Weights of a small GPT-style language model, trained from scratch on English Wikipedia.
Training: a variant of Adam for these matrices, 139M tokens, 5842 steps.
Each number is 500 + 50 x the weight over its row's rms, rounded and kept within 0 to 999. Layers, rows and columns count from 0. Numbers have three digits each. The size before them is the row's rms in percent of the matrix's.

# down: layer 2 MLP down (transposed), 256x96, rms 0.0782, rows 59-127, columns 0-95
# up: layer 2 MLP up, 256x96, rms 0.1, rows 60-128, columns 0-95
down59 099:570510553452389469491444424564572495533459541516580498510480552483560507531523514546488498566516601552486514479491455560575560513468452544571389427418466469418512591490468529462485459500519425467516453587534514469476556393483583442537502536470585479462541478489386447534483412501516505507
up60 113:531554486565519517429491524551598467529542561550487495467550499388408503536420471538527507470435462370367448500516362433450497470535467468541491510529503556537534558462519429473526386499539499477533493474560501433433515484435471493547445507494546488550541490506506569537487585560591491523
down60 134:576544506566632435557556443481562491514486549483466471506555421619453477493524546442477558548519488432440544540405522462502623476487559513482505522496519547487503461521536475433482528535522463449405488489443562462652528413451439497472435493458482496492496504530615495484518454504418492469
up61 103:519466542467537520593461672525445495537496558507500454531543514507542439484509517529547476446440441382544524471541502555474438446589476519475462571466477488477433486515470541547499534427524475591476505436453495445579544500527479456504460604484445461584493498460457539614369530539490527440
down61 097:495534493584522527486597397438536541473411495351438535467520494560483505566523559464488503548538487455506450481554516480468580542475571604443546542503485517480560500599481477477530553470557498419545400513524552545484550533442461506474403441497511435517552451600382459486517475492491492493
up62 107:528434470525507584520473474504406551508510442576484473511554495503436436514523537476490470502422430415539518468523478545485581541506511442476604566536515365543499521464490567551491584605505440565484466449458533548594465505522444445451574552530430446578440469481593563542464547531558476481
down62 099:424608569530476486531522437585548446489462516518454515456458482492540460544550454438450509563541422496428513435621516477457480537378524512519493511497534476494527504533512558511573433497553592440521523505493577624502480534418531374418475451473491435493480542542442535556507486537554500419
up63 093:623480474478543508552485460508529431497500581493519480541412445468461449466432402462562562578455488468401550503504436480436495543473492497589555584501498569596489518512543422561439505394574467458460497450452458442366532553528560529419501483568527512537515511498514511485515466567497539530
down63 094:433477451574494480496538480547478488484427526497474558423512476562559596554554530473525435549527456498475482460533520521499549476461570473468538465477465507410575504502514593428612509370401516427547504604489446552545560415580553399531449524431445515510444464481525497537555520540477489547
up64 069:503419557438494538518554577427504524470506458471563563384499485543553515548519458489440496495413483466542489489551474418416399491516461536560478409450460494485462562469453580474542520556576507599483515363470545501559473563502561550474503468502480514444495538533495529578518617561551530433
down64 080:456543425471578478444433423493479520584520475494444511482511548473468537532545552515517532474469520596375525498402529498525495481541594391449495597520461430585490548532474520517500459471392529495458439530451532545481588553409432501536473499454533528454526606530561479491457514417561444501
up65 171:472523468417509585545465570456450462507553480568519477502502449474510524456498446547451550440406438508519545499601462446450441456556452516509559481455533437549516491552487571498568464556536403449448485508437474507472527595424494530500504544526421491445431498572582580557521573403567559413
down65 118:491484477502512534483399454539474510493515414571476475458526449517567468460473467502492479448415446755476472475579478483476503538533544454413526487437510438484488514465567494547535477482568512447492483532483544547512453544458456501546456556485541512477534644533440560448504590481483478513
up66 097:496470537476447500588503534488526448603506490510475597493534464423551498542496539493509573629447528477504490552478506478570495534558509391510437471466534479580468522438520495471401469416570456431388533512548468464512412542496566549551512584444486462610511484462570545395553498497532510488
down66 093:571436479455533445541492510490478415529521478462487516449483496598419491497483585481460477384547445517510576506573476560422529516505500564528418490537575610515550523499529523448506550477452432589514578443447488559551495561529490520483453498482515584365526482454440620429512509455483457541
up67 122:405563401517522494554499523527411476549562538455452498546591431474522484487512508514549565442486454486462419506513382450489449495576524501564453525552525514512567546531488487562565545390603494537433605539444482482488476462508556514458569502507460511552432420482562508464395535578515443488
down67 122:531572493452529482441427517525553514532484492429505507480436565568487531439525584429443461479509393545439530541542528483484626516468530600486591519490549466508510468446448524448549517512459487492540590406436561470522560438539509467514420541530509503508472478537509612445426474389394527485
up68 087:564457459517528536534541495459501571497563538519575608497520453569470495468477475636573485510497480414416502535494500453433454470566630559438466523466472459417503531436535445524565491534487449448489506488553495470477480564445553488512408425435480495527453524414481603592473415537514503465
down68 085:514517388437514426500480513501514488526440501446370552568553508620498537527558466472560527435467503501498536523438491468505534551541414569547482374503604520488443487583517483510509581508454465516466523541569489520380468531500430518508416427544518568532460548528426469514452506467528425556
up69 087:472482506478506514419460480464550531591604409558563463443584435495532536520490394578529556413480502356468463496548500498462447459557545503536479514564580499533518400545537467557535555495574545548443564506463504523421511490474496524551487462483517540503485496538521611481394483405521527507
down69 103:444534579495450537558473521482471536510452561495452547444470480496503448536522515499500494530469499382566561513510438490408467544601408523501527476494514438478500452483493478544506440413555496515447483428417543507493488646481612597511510544506612469441566403537514568577481431530529540489
up70 089:476449513515627589538541454495550508571565560400540464465495518507383487442493435473488468543489543503474461564565522368513531478584530565533494578530532491594395529407436593577472504429529481467472440468455510478468532538460474469515434474524577528451433501489457463518518518505519513555
down70 087:489580555543464462476584486561551473447492453616461552516455477504475477518479434528602547560577434535493515442517422546533413515526484534480475540473510511442447524476487453502586526484450496536522373472484523513468498472440560437512471486610571494458545503502486503553602424463540430354
up71 060:526495487359505460502580453424575531479485542484534512464511454510499439588450518470545434460507399478534485499457381487516479553533523536562571394540544525539564552416436500474557442542553466527492521546419565434604494510559430476525568506550458473516438469495484553587506462564507545450
down71 088:542437526496466532555455535570445488597488555580424541597496547511461611433564530472454524501493532527398601480472484498482466444541479490427508470536421523555519492414602444505507486532566462568486463468525538496538507491501464465451490387503483504612465510467545423456468512393569442536
up72 067:499559543537537535518528414511575491444550493536654671428538447547472481508537537608542438549471468477483487500493494457543481542527541544454566504475601499522537552494467447509524440516517518448488569513412496429483474527514442524499488489449398480474559449528398592549525475542434528484
down72 081:501465534493487475473472574600457541597439588502462427560535526465471522457485499414461558493515454534424517413603442552384431509509467505462513509523449535581556515465594490495545510507548540493547476534468466512452585554441436535488537358501511497529480545387550525423508520459553473484
up73 077:521585453632404528422492457576461546559473523498574565488540442531436423609521493464528473469529580332534506503533476519434424453566534524484468455506468458540472506436540505507446540555456405441520499468472517533564526538501492435532505426575490520576470538430479565491506490512517491488
down73 082:468539579463497562471481495416548489394498461502440536482484500589438486544569441506562467487533435545569515402457543513516643586507506509555499514461551455374521409609501535555561544540457543549428433477491555590523466526458522497436443474488496526501512521513429474527489446437492546474
up74 074:526519494484521455521536576501481557528495514475509508479487538476546530529453543412509547403452417505496459480504373462500540529612443492558515439472441393501513485542500386481495528559521427499396508572547490474546547460507516525558553560485633482538429438539461572521428442525619537488
down74 077:566514523421420467516452462475477455593405579540417518473530469461553533553468479525443555567475452545452613472524564514420439517521649475440466551463500541462534448468516572461462506473562533512547529424511544541470472566455441442565451420426459477569507471469562469475489564453518492529
up75 107:418538529426461503527507501519488509482497504566517468472512471418542547508417479463582484546396495430393425540500511429556524524618561502506558633480529560564392459422439456519513510472537463608490594493486479526458529408565524515508470560554532497498536446556469551482491546529560530514
down75 102:410542554489500511518483463497498564434528457507545503551484408542527517498465480476547506621527520439457577510454537533498453493561503377453540404478503543529452485444510451488572465417512521560567428475494561513570553520468567536542492418452489530514380355575480471499527577456519540566
up76 078:558449417451512583553533467464472470552536523560616550488531514587524473558560516471559518529449560476539415586490426543422553583556450569510525535547583501493448503466426439497491494414514491494490487383489530463430528473514455437532462411489521494569444454477480481569450450533582505574
down76 090:581510563437466489439486520478540505506417444598581397526482446462525499496446495573389511546477454534449427487579548437446519568482490459421622586472451466483509563511473491440517471546526433483563519554406512525613548494572500555495533570577488465534512513483493522482516416513441508506
up77 091:462415406549564541523549418426420492509474567470503452559550573457529441526498526444574522537497573423476440493527558563524589510519529493474463565469507391482526459600567480597492522448507397489497533538515472578439486508525467572471373525485543434489519456500440543529432522472522540508
down77 090:475599512448507446440540488553524531515428529508595491457475427534423512495422415427474463445430540582543540536436556453533532510590573489371503485383468413536475527509447539442518520481577521560489591429508588469534536537529508488493507435547435498507543490542508447500572561525491481544
up78 084:572384449419536524513445540510534495456589528552551448514437473428580431564475527594599498604462460450529412543563487499519492511519513517466502611560459507552474466536409506505529490481503558575455511439469478555538506520519533555591501584509448472514516453504504578586516494418526521433
down78 073:487441534477497514498484462531519543454445439504537514460524451579442568542440480565532499579407457397414516482453457520499485486481587541528562469545531429515465456619545531538523490608417448487485468471432623489507460515492441596518404585526479571492558494503599478587479509502500499531
up79 131:577560509547422502617474501530436460594480534505509404494563503508500546516365534505514556526501507486406472557526469514452551447514558495493562483528512544545416500545435501477462465544506489445477473498491483387528495516417435466504392487503590484589442391528555607562504487552489533478
down79 123:568491527476520521593423480479544552532502434451446506417454553445443571533519486466518412520569554522492602593579509396484482560559591524494441447432500463471555526532481449482523507502530505551493549502546485397494532526437501564453494511507537548530451413502466495417564430467487371567
up80 096:475432451440618511544434465434484479553466515604492458477501414531583404503525474490492531539459504521468557484494503481503608468423528607566482530459487511473513438531525501535504526443493430501536611511446533583429468562494538543475419446495554541529478434453527524595452479475410608490
down80 090:581484493568481493468485602539478550537511478393491476578498526527488541568494502513580467494523398598475495496550499471430548462519492470488459409577488444511592570498400546515501488524406544485485445513509460415499468403549556448513480478476470451481518440612451392507495511568548502604
up81 120:468580445508484536588453509453473475463591596476466495433595480533499472502483494497538486490450481413440555517601517477440449482635508555531435515471467494514442514403573476484452580427557460497508559451517504413518501540472536418453434481594595448506491505522552588487495496442545575510
down81 122:498457495529417535510467559538472471488515442547479501505445472477511466535481488474540449434525573529610494508617476474412511558513484382522504506515474518530488557449505555456415485491476461457454542572499464632458478552489523469520509462486401601479511601417434495490453454603531431621
up82 102:555338583522461479456427416491470528508553491487463461458509441424599410548567549507447484452449472509504458507521526425543475506561465526531490467505549558534428562499534459578580470508570549523518498462433416450525471551451493575537451582461535570545574402529490555469489502476529484555
down82 103:509568532502528410617572461527514514485467517452477564584463456488542478582551587509446472485467541525512477473578482605473520475491517411481457426520550493417532466538449462372479508459536500636497546500518490521499460533446490482522492512493529523402594345448477436458507534512467497526
up83 105:481567442517548569561445553530515414497551438605555558488517473516555493442519483561459542531379414472458501486564534485464476492564540559447506493446528439516584542509520491472628381562519514452459509447412531454480465556464462595449448563565469451475521474547505555544483562467529538456
down83 107:489478418488537528528521545463345554586523437573508442549480522425513584486564472452530459464422470572464430443514485543531568480481471543418520568453466484532448509470510507514519518537554483454520473657551460512547470488424452498509549526510520486476556613523525520507460521372420520468
up84 100:523507527526577558542506572506485463518563499454565510457550519521557501444593432554477598516483443445405466563579514424451468488539529457472602504487480438508356563458482580544579466496514465454445446517433518423503524530475580574481495460409613456519512523547531526508469532490462540451
down84 094:470475424508435496489492642512662579468540630539499488500488533513436509500493479481466454524493474451513471472467486451455537514483505587487549470416490405484531484561523437561434486493514439502529449568546550505510495514485482485632468526499576447403472481513484568429529581430517531418
up85 077:544541515461454576508481534572522574512438431509454523512605416567446520545506501484468611533485540504424499561508483501497569475633539430511411505512562496504488395384509425485489572525531472507515468487462490458542544480524465576501424459424482505574515403419572507550503528549438469485
down85 086:489424463511594480395579499399527511466469482524504415508443437444509522452483515448539511500486489576591404487583479398494471496472503492447641507528489514410522525532466600482527517455422548446522512461443631541454522482498510488511486522546605515475595562536455501534497520512452520529
up86 123:477458458512530573587397512437479506513610443530483478470492376434495449423510493486449553516434449467487513554623494463444441472498505530512547561431512521577508522508487496505495521462551522443419520578460533509515604530462429505515501579655501530463425521532581536502474572466445481488
down86 111:527497487475462477430416474510438472494535495606392517514528493603566481545553477539484413514409519622533480511590539503459487517496504438550496448474493513494521473387525537539586503507532479460492511518419514581513375477431515524484524460442509483497471659514533520461475550423536561440
up87 096:451482478451466452497527527476448445562514501597464432510537572393513469413505458532522441530456549448532545530527437550493533534515543449468538559433495455470569573593467443448513414468630468502441538497501515413485523540534429494571517579511473480468510511480523616584410490539590439511
down87 101:531560480560526606489544443663430395518567531502512437450566486489462491625457476513503497475520446546500525477429416513463448405483487516506399482504482499514525423490581400532439447491525487578540546470554555495432435486418543506529535486470483534419482512540519554443505545550521490510
up88 093:470477476543442572555468551435454470501496505542472484443566576442440451588453532482517474544491463471480539479498453578490510490495506580586405572511573474533478444383462598395467509534560499472342535471530543468477558512445523460566526546484599431481483504519522527595441497459491518484
down88 097:522531507546569473451550406531507441436416496435431504517528531513526544562508481509465494507445500524521510513399523389480502510499417443609523426566584508464442466539434425510457482523530453500577471456499522555467539590479507528423471458489405556513534638511528582536601476476519522431
up89 108:524437452570528614545492502362544497512550602544483499562484540457476410418535477535598505541498536450484471493516516515488473577571584449502486556554464396530552424510505483470519531418571530454489531475557479440461557522476415543585488585418576583513519476525492491489458487485467484558
down89 104:494576539559426468480553485488538464518456474525438466350488517509544530540478471466560585456533412437607556487562473508453522515449510487458437529530595442492522477474470500551466491481514476402558560446555562498485502530526479507466591466546469357499462547453601523451509613491513567485
up90 084:557469540397441548485548620593530455551458609472515550503442552482541540508484457491457500484517415390471481544598463490476470482514478440484486522472473549585412480568523428524478534467531450557487443473505416490530420451489553603486534506404467506546587505602552507519497467531534549486
down90 097:552399430444529480528495599497471497503472506577498505530484517526535587546496540425471502512565436460473539548503474605532497565486446453569440444577539499494569461494469577588525549477473442499513415493471472450426486514598508512448458533523597567525429436476450481535392410524406449509
up91 091:438457485525506499486602544542490475499522487652499428527480558518597572551477466434490515473436457524474467439517479482509543507523506509520469490433456469498447443514504440457495469577559428479489575378467426489470400563523521451539463516529454541527522403473569576551540447464624562429
down91 101:429482476514505487489450403494435571524453481436526599418522551585465530573570525472452495565497480625503505486451460500461509515485516504525455455517504504494515534524405488432509495503472566558496564475471454551514505540448591631465510462498492488402523497516411587502431526376423492598
up92 087:440446497423448489499419638557405520552577481506508487501477473462463551463556426507561526545527460468455552527491446416527525572553512565587490549452454589512462411508511485531510556462553450510485496543562419422450522531494456535502536525474495575452369503578420572528496498464476438479
down92 092:538506498528552465516480502581624451552377423459549449503468514462516454453438524437502509395470472532394532506514475434496500540447560604540456492522450480509527546509515504561559620547517460505484511460510595489514515477582518496518506451533436486614537492424559415442541540461418543459
up93 084:589543449478498583480495495442476518494609436565604497512572389499498522468475453579573499465465526493537550497511493467408431408570533596523445579531565512478478537534492399468570496486510492520507533450505540434519519452453538414569501419456487509509433472494429502588474457535555422538
down93 082:455430522489440522445609502524572542519475524491431518480474521520469576568572536415438470496481501591462485524463415487454576592541431429520571377587480498474488477458540480455498475527506521531497491442468551456525585588456451495432440541508554522520503582574493489475369491553454530557
up94 121:510484469482437471463431510487496407535510459518469581463572540458585379473430506494626507571429452450466528513505533504497501464566496458569466577428570504534573508496549428504507496466512472509518568505574564429462468566546474518554422489527559453541494488454554535659490440474417479506
down94 134:560452511412571603490519487497505490509543433530505479500505467442552463380438443447512551489527481493494469507499465487583611431481619542454608468391524531515559516454538537516555428459423561546491438515593556462506518453416493541456473538474545419547523415481507514532449539567493520514
up95 096:572463534484519543449524557543416426505475514606451508483575490461445562488547427500516509507436500514436497443550437516495557426499524519522476508541545495552530481400413500505422505538604382444563520485487498441481502561516459462491519492394464458443617471483504523626558525558564477573
down95 093:435574458523592570459511476501537516468510525382517495480400514520511477479497528474503569479460515525609514446544481440471491518568564446441542418508505541464434424493575483400467487479430592548569508495475541505468534551458618498534507523553457512507407552431476542431526564394584478508
up96 079:524514565512530603541594503439402512411520470581635510466522445532526499584502507557536519553470484491459533554478497442490466541546478526494499444555627460466438481491473546507532450523498406479359500425546512492497476503464520501487533491539463451525415412473542528607547418449473549488
down96 100:534498418512463403565419504550526459643473534508410604572527541479572485455471515480496458436476571460469463484551507517462449417456466503514494598480519483582547534493517452539511563534614527488571455544479473501481506491491512508509522328468487509540538566464476493493491532423577526430
up97 068:525469423494497525462549497550468471458499492510484467452491425433493436524436380522492525444489488317491511525710472511430494406484536528526507498446486507486516478473529450621504537498579559497562492530507519472435545555492525549533518449461512518483456620520450487514471461452512484472
down97 089:456472588486505491553565496483525494452466502539487534578500528450562584491546475458489492619463583540423505504401521523621476446422537498475421503477540548508561512536459403451532503446499402544482526576423462573509465490455444417507455453517533448564477611489510472413486511478460509594
up98 150:485470475436553549555448514399406536509559476563501429469462441484518522431461482527462552458400417513510540505546469419468459465556469467544557469458505416573543476549530492520514492439590479512431498522463506561485488513438530582514498639570467494463473509536633551502472549452569588445
down98 104:491475494413509547461406515493494484507527528562496457485485466495516518442485514555468496500414468657473491548648453507501459533533541506506550489467483513558517508524497512519504420499570496448461539523485455525464460525522402486504444402418569483491474718487506548477523575413468538519
up99 110:526479452423466473589474651572474465552599438432455407557416490573464529480446513572588530570483467472469473519554518492458456529528585517480464643469575455477485605543418552496485481498554521460450562528493482463559513513440485499515471506527537459480456450492451552504470559546498466501
down99 103:526483453586478565454529602456569564476598559557494572478480506460482513517545466525498507550515445497575526540533565431479463571450569461469560426465445497472457490419462533495478560575515460504509564491501567467561529470470508571496476472413493386368457440421446428440541548532467513439
up100 084:504378424486498476472572494530530433596500453495550489538491433447507470567448529479451483520495553499482402524475467466538555574513531519510479637468475438568455552468500492465518616518526429498428469453550361441547603449477593505526490429537503459605514521498535556482485515541485489474
down100 088:440532464506481552506455476488464545438481608523489506487517555593413542501533529466538486436524410559543573441501504549460460459488457473647466359587568549429460444563533556630472424470415498499505510495468524514478433489537536524462491548513510482447519430479483425454508460497561524531
up101 103:465371459540498524552469515539569472627589593399436565527438539495578481359506454463522538440452513457482494474555446491417517510515488470570465521558570494528532530505533481583517484499582525457525503449450509445559463573512504486559472481468419574536521488550466541491484485506407563535
down101 105:497540488445544504469549500523410481444469457492656558547522461401506601519464522492528639533486555483529472474431374527540531475513507535462525570563395489466528521513474448519572484490417485536477480533483484409433521501510499422528469520509480593515538506537469466440523490493631429489
up102 110:517399480476547467482444438436490478523511521567509536517503492484523446464552506495586458474484516454424500591631519516515605517467570475484497610471511440570558412509572489534480523483497521428413475400479434447509419481522425480494407500495501464469539500540569583619508445525455521563
down102 110:480508424464431525448588546498495614520497433451416406581445497476544477463547529512452534530500457584441546534511531531565508468510510473416448608441452510515518537446382505504449550511510478507463560498480527525475476484503442590457556485540511438526491452526411637567521568500402507524
up103 100:498550523387510593495505575568494464576478603541458572442542492535555488453538410419543489566471447460562570499488487517464524431479478506538487500461438450480497516454536530533490635437530411534494457480469469484494404532474551546495561447458527472521575484562541481542359499548468582493
down103 098:457442501534480515473596414508540422486487508459501449502481586524511484570432609525507440402485504532458493460471412485527477438548534563546490586565456522466413519517517504598514478568425533536438479495476569415525549550549393418468434576442445490480509538576508572552549469469545500544
up104 096:467488406464546570559463501465535504505541568478449464476579397513434509436579584544432550503482461479497393439519477527441529554544517513461611567497487371479543513571550487472504534566601448486407510561497466502534414525476445551493418529480475498489462525522487543484493608564541537514
down104 091:556527494442532594542506467491481523471453608511495458503541533531429519416497448470457540483386479643507534433481455447480536404524464590541540423430534423532490495535569581476556520495543447484479567420534522538498527482511494485507525541548469529465566552540542453409523524369445500441
up105 087:467347424518517594493410624474510511574480540470518392496479440511528525493553517451481482524412448471497448507506509539415580499532530499557511488490539543503506439513477562526570413484569447553452507477497436535465487580432550562443422493578564475523513499596576507528558535525451526530
down105 090:546476514451524473536488455464494438600598518592452595493556484558577517424485523532472535494472493540456569542524499424546391442481569492565502497514411466496480547538508393516524487530487555485442453457439501510533449556522462438632547468385463422419513527484491552439510525450476567479
up106 114:551432542523493500575449596511516585582426583504535525415489441456429525484499545570464585506466482443450406603511472512537516550532548547476580471448486515489425484499440543457536463491558583548474531481459506495498493466444521489548512479432575519615518432570582611469493488482442545456
down106 101:519566443479481438542532521492571551493501621530488537436465535602471514474550469591575536441495482442536416556504459543542465502516582478570511464433418425438402476512434516491456545524472541598495499460481570563444487452438501471498503490481570423494490482529543490337555514502513546447
up107 110:443481502451446539562434485553406555504576550529476505393489471426509513458473488555475512536435349475478505484563590455480483604495545494482511508492480457493422466566510477497569446451518388410423483481482486502617516480499508532493478612538501512540452524502592527539486550432502591478
down107 119:453489524445486517464436580542515461463539480481582424478427528503531504509525388563434512545440518641507572505543471447462452466502522498504554415514426534509473547540472505496444485452476562482532531554485495438444495449445542518573494603443487407442405604556419600505524520530537459545
up108 068:436544490508531452506393489557523558486506468447446525349555515548591491433489504527557463516440494443488408447586552482526523509502472630490500539517478444532519500545518513498524563521499595436522511564418553554492407506533478537493404608501523560488529503537371539498437509552491498474
down108 095:594530546567500604463490539553432427575438552525510500554523556466439540500481449520474548475481516554428555541389470510476461506535552407369442525511477510544515488477531447497442462532502413562454484451483489483517594509491473461494529341526517461587436491515611460504531537516517488546
up109 080:601434432575466573544435464499481552549464457488522582457475381558429429456517508462653495553494511500442493503494507492386547492537476468522517603414561460474495503503509462524516568468514506522436509453515475494554481442433557437442547451473624474516524512524442521509505517543595539456
down109 079:548462540472489495517570558448476515376478483468463461520575550464535543555476546526473484479498457616561470497428470530551493465582410537502495525467567517498458535494499489448527444411403481568589484473498454508458478529591407525581463579575510371424535415482473506589495463518470511535
up110 100:506479507439521488506444493520474457448513544486477546486518549482582411445511514462549529426425517493532539531526512409397471552603543366531524564532472453516429531464514510591602544519536495581500496416423505543445494492487517497479583537367473600466525493470453507565446443528494456418
down110 090:471440459516480496581554519578488480526429486452521502432549516511504565558535574499507420579458443529508436448508476510464550411430485594464520417461446470449494548463524521531443510510468576520460568442616470427514394544534558449525549531569475558562594525509445530434425429543498545446
up111 140:507408470474592590509500527466408510547543478535515469491505478428490461456446454514441543495411464506512562555573449460468538425513489474548532472409453447563504494467492503481551452480577399491421490530379543498513505622467493520533554543577510561497440541567521539472464583426530612464
down111 122:512530485479565580456494449489494468482595412594469527459522529506527495477494524542480516461437480713487450501505480530491414442507528447409505536455484544470495509512511562504516520483511498446490520462489541575435533475399473511488438565538513553431420634587469552501433533422540537529
up112 162:530495446416529573511474598441439531486559466609529475460479434489510537454477527506430503447374439516516489481591471433460500402514445494465503459449498454564554512498488513469577468562551442433451481484445539561486506601413484547507534570487501507465435521592555574498448593436524553464
down112 116:491478468468521532498455494520479455516522443547458489490524525474510512448487479486463507499399455728471464482564518468457489500536549484399572497470513420518486541499580531505503478542523513415477515511487461559522508505423425460506499546507528474487520723499521576483516542415491569482
up113 072:427525512506581523527428459542583321447653484541496452449510502410565506435556477501506530540432532464474519527582584510456489420542457498535530553451522469467512506598533480514541462542464493471542546402580437464431507451538456512510494550520521560484551480541481537536456477448497558514
down113 081:536427456512410438553471563497405535612498574499651535536463579565453457524416458466523523439485503533552486466441486462392530586500533548467513483544430501559445477468511512439492450470570463483516498486493536486455557601459536445521555427481490527483558560464567418543456561496466504523
up114 108:622460568505486499588447486446528495562440552453489471457550465491490540499412535519533456471505501464363497611573521516550511425513516485480573490431615390518455443484479502531481510518475581528484490519511480500493459471367498574492515505486569524560538477520585580486394534555514550511
down114 101:444467551508530461607517438435458485389441488531521436495508489517492567481529410496551534391598535496522472498537572434494494494473510465421506562512513401544597485499518490554503556476492529456411342487562510534494515555586523556505537489492434585569456476537420558462515498498562471490
up115 095:510430504536529562445506451511569562517496535462608527419493507473534462526439470518486532434469502348491452580506452484448517406584484409487528527476556494492433505518540384528575531539504593512605532504431552534448527546471571490434422466462519510589499519444462515581461441492537489468
down115 113:477487409436508450520505514519513470557490485432521427569525569468512543477516511544541472556452668487519544549436476464454526473493511521550469545633562551484489559473576496457485459475495512516566574442440546515449455534459425492503497448400469502485552454519456454350480562515421528586
up116 078:677411517564560520515504472530426506584530542602494445389611506489497465499514463434575497527426556509472537424494475527382458546533539507538436496526572561531443410522517505490492443540562480499556507485505476520537432495471499458434536508503418483519515482413546461451476488458514492437
down116 090:422541446506521458536544526514561548398507452436477632503384482562525529566548457468505505540576503546535449590492495495534526417456497496542483449433551521405463587456443546512524476526398520492505453516506610474506572455500501450552433506532472500449443518534358546474478511515516549553
up117 094:534442434459485488551507461507541527648569494515560465453446576425621547481500443402480456417511535333529485506517439551478519468479516513492479512497517481443416521511452512564544573530535567507516541483439487488524543559471487528597461561518416511555537469541517545572505438550548458466
down117 108:452441463507459510521534625567478487495553461468478370528514484473615577419432499534490545493543510499598432516469486499544504443530467507467602494510430537541536577451455515534488502447460539470581499523550537453494513378454495574583546480619505415488514413528492499495521407517529505501
up118 076:564468505498553447531584540420580424568428503485496523602520501496400463467490454519544523571518565468508479520557462449506481365513497586453545505546458416479507579559572529479548391414514460494447511462457442520536495510498536597500481394486535490555455493580509532537418467548546505486
down118 077:433589547454445547400505527536475430435525494477569397442484553490522514564500501601444460562451468619442540459438515537549549494566461487438491510499566554418475467497454583540468499562451497486527476463608436512536495510480422470490522584497477490523447431434439554605506478539519458463
up119 079:494545548537465491434495528472517528519592585521466493478559540473464547517517417560559583481458535435433459530538412334522605446510427386510455514515520475537548448496480499541522506488532550564564501506423566526435502501533457570563435558556476550440525475564509553517453604474520459500
down119 089:563505533454529570520463520434417449553560483566455534653523523413534425515471471472465442559484533447441472600383537460536532590570506447448452572451524500508516477456458501514503473444500464461604537499451469459471608558477496520603497520509545470554488528490532407490547437485479525500
up120 068:398587516541545483523488515394477522542466519516469492488417520523549478527454454533582456518517491525386507473514537521474534491498565551456565552386543444489500461402559455546601516593522436480428472557543474536528453504366466367523557475514557516515512483519529485546510545467498421568
down120 088:506452509496419508466560469550617532468437438453535539528491524588479528550501454532534485441628557457605461487448468477538560528506421533589534430501473517516452435481417580549522489494508536463586498452438438442482503473500525527456457604561532466415489494544479539423529435605496536453
up121 114:518477467478500545541534519538536434611504482455512456538462526516470518470456575497599518545466551480447557512543418481546484585531458437526477595539513462457488440426425456617496582474575435580532518387555526546391456572457502502466444434495524459518423484548522519526399483504504544558
down121 112:474478466517543447507406529497528550557474446469556417547560474566486527481534538512535506464529519510466399479544530525501436617512567476391528466456593455497640456508481480494483478526476490530517604486521404588566520400479452527507523479454546551495466369423550559450493467466465546497
up122 107:445409514413558501462499454514530457531625543539478476442526437487566449442453489503508525474523512487546537588524509554490425546510598486571501480494451541590513387461457415550530576517526457380505507494402465382445479504458432545530488524486530594528519482502509507546450499501503610497
down122 085:540465411553529491482450555456485401512485511472398573457506502601402493560523475552526556449476496518471498493547466446435474510403515522561521421548477570484410563524593424525510550507593461443502421506575524523605506503564528500471483484483459536487522616470535478494551493485440533390
up123 093:452463584472488535645515542402499464531511522486459486507500492475470488523506556587562511544477487395432466507498506433523558517586602556478599563458585558557415526537478556449569565479481444454385548523457506437609510465459492470477469474492477440435510480487539512524493539428495456446
down123 093:456498477568517480569600527536516514406477500494518445396490444531532572559436379576496490605567401426481502444490487509528585543471511469376488542477453494445536483517477514523463495520449529428484519514499619570504511424563577397514526497479546501446554493553496524577509489484438517516
up124 128:479447490502493521517482512546511420620544550522484516486480446374480483467535422529542551549525485456436470500554457439545572584490558436539496542536560499505524452434505513522486465525527503520435420540517467390540430567378438507598483595496556494507472457469461519518555587510623486563
down124 100:519522478594546517569505477480409473503558534435493459492439534396557498549569483493534452507511452421508534487499566462427425506575517506478460527592497610561508484574493481420356521582511519520469576549481405498524457590479518509466430534427464497485489412557593510474483553499452494530
up125 106:482489463559444456532525485485427500506522536609458497501594421566492457586494489489434592426467479464457404519553500532495530537528508555557563518431529467504510452541435403528486526483520493540456488516481415422532488487504503602480422505530577435634495519430531559559366443500476508472
down125 103:508602416565404525546532566562539531444462433574539380555534505468586544561505445527506475583526501496483508437471494458509468510491472504463521463468514439390531476453491523514412438464562507460561538462480465481451514459527442590487457468456605485486597559552527550458582524547430516434
up126 099:480518468584582508474480471566552457513562561485487516424523519453493503519489480495501495545505540493404546430560381469415518606507437470607531512535473454506491473501507478524554547576496512405483428443537515430464394580468418463493399546520482493546538443455543508622560538530562465468
down126 108:492448475453452547512598413458525541395488509481448563433519480506604563493531520484449488489453517525475521519423481492532547417469452461610458460435489406433375599489465514459472436527581514552500471530601561496500593567512531441542557488561449530541561487573478502473539551499486474510
up127 084:576459554452463576588528510608484464506533511579529565443449540447504491582528454408505529473433435496475576543516480487397546531497494432532464511438482464518420548392612450518489425537540410494510468368508495503564562517525499403510488530539438527507558518454519482524497520462566474495
down127 090:401548469466474508452437434477535579535416368469483457482514497500543527498510499543515409559549569515567510465436545560503473524545495572552489441512474419487569431605489537556529501494429598439491500512449440566446451521437534573532556470427507439474478548416463571458484499586529527543
up128 100:463522456379435505490550494495554473514491539567531546508488462473577525516464603471581485553462465392437390595506452485518503510523544453476564558516480488493434470452443427488541587467555505577480538539505509533460579425574526554454500457500561493537441499629544548472451473430488573441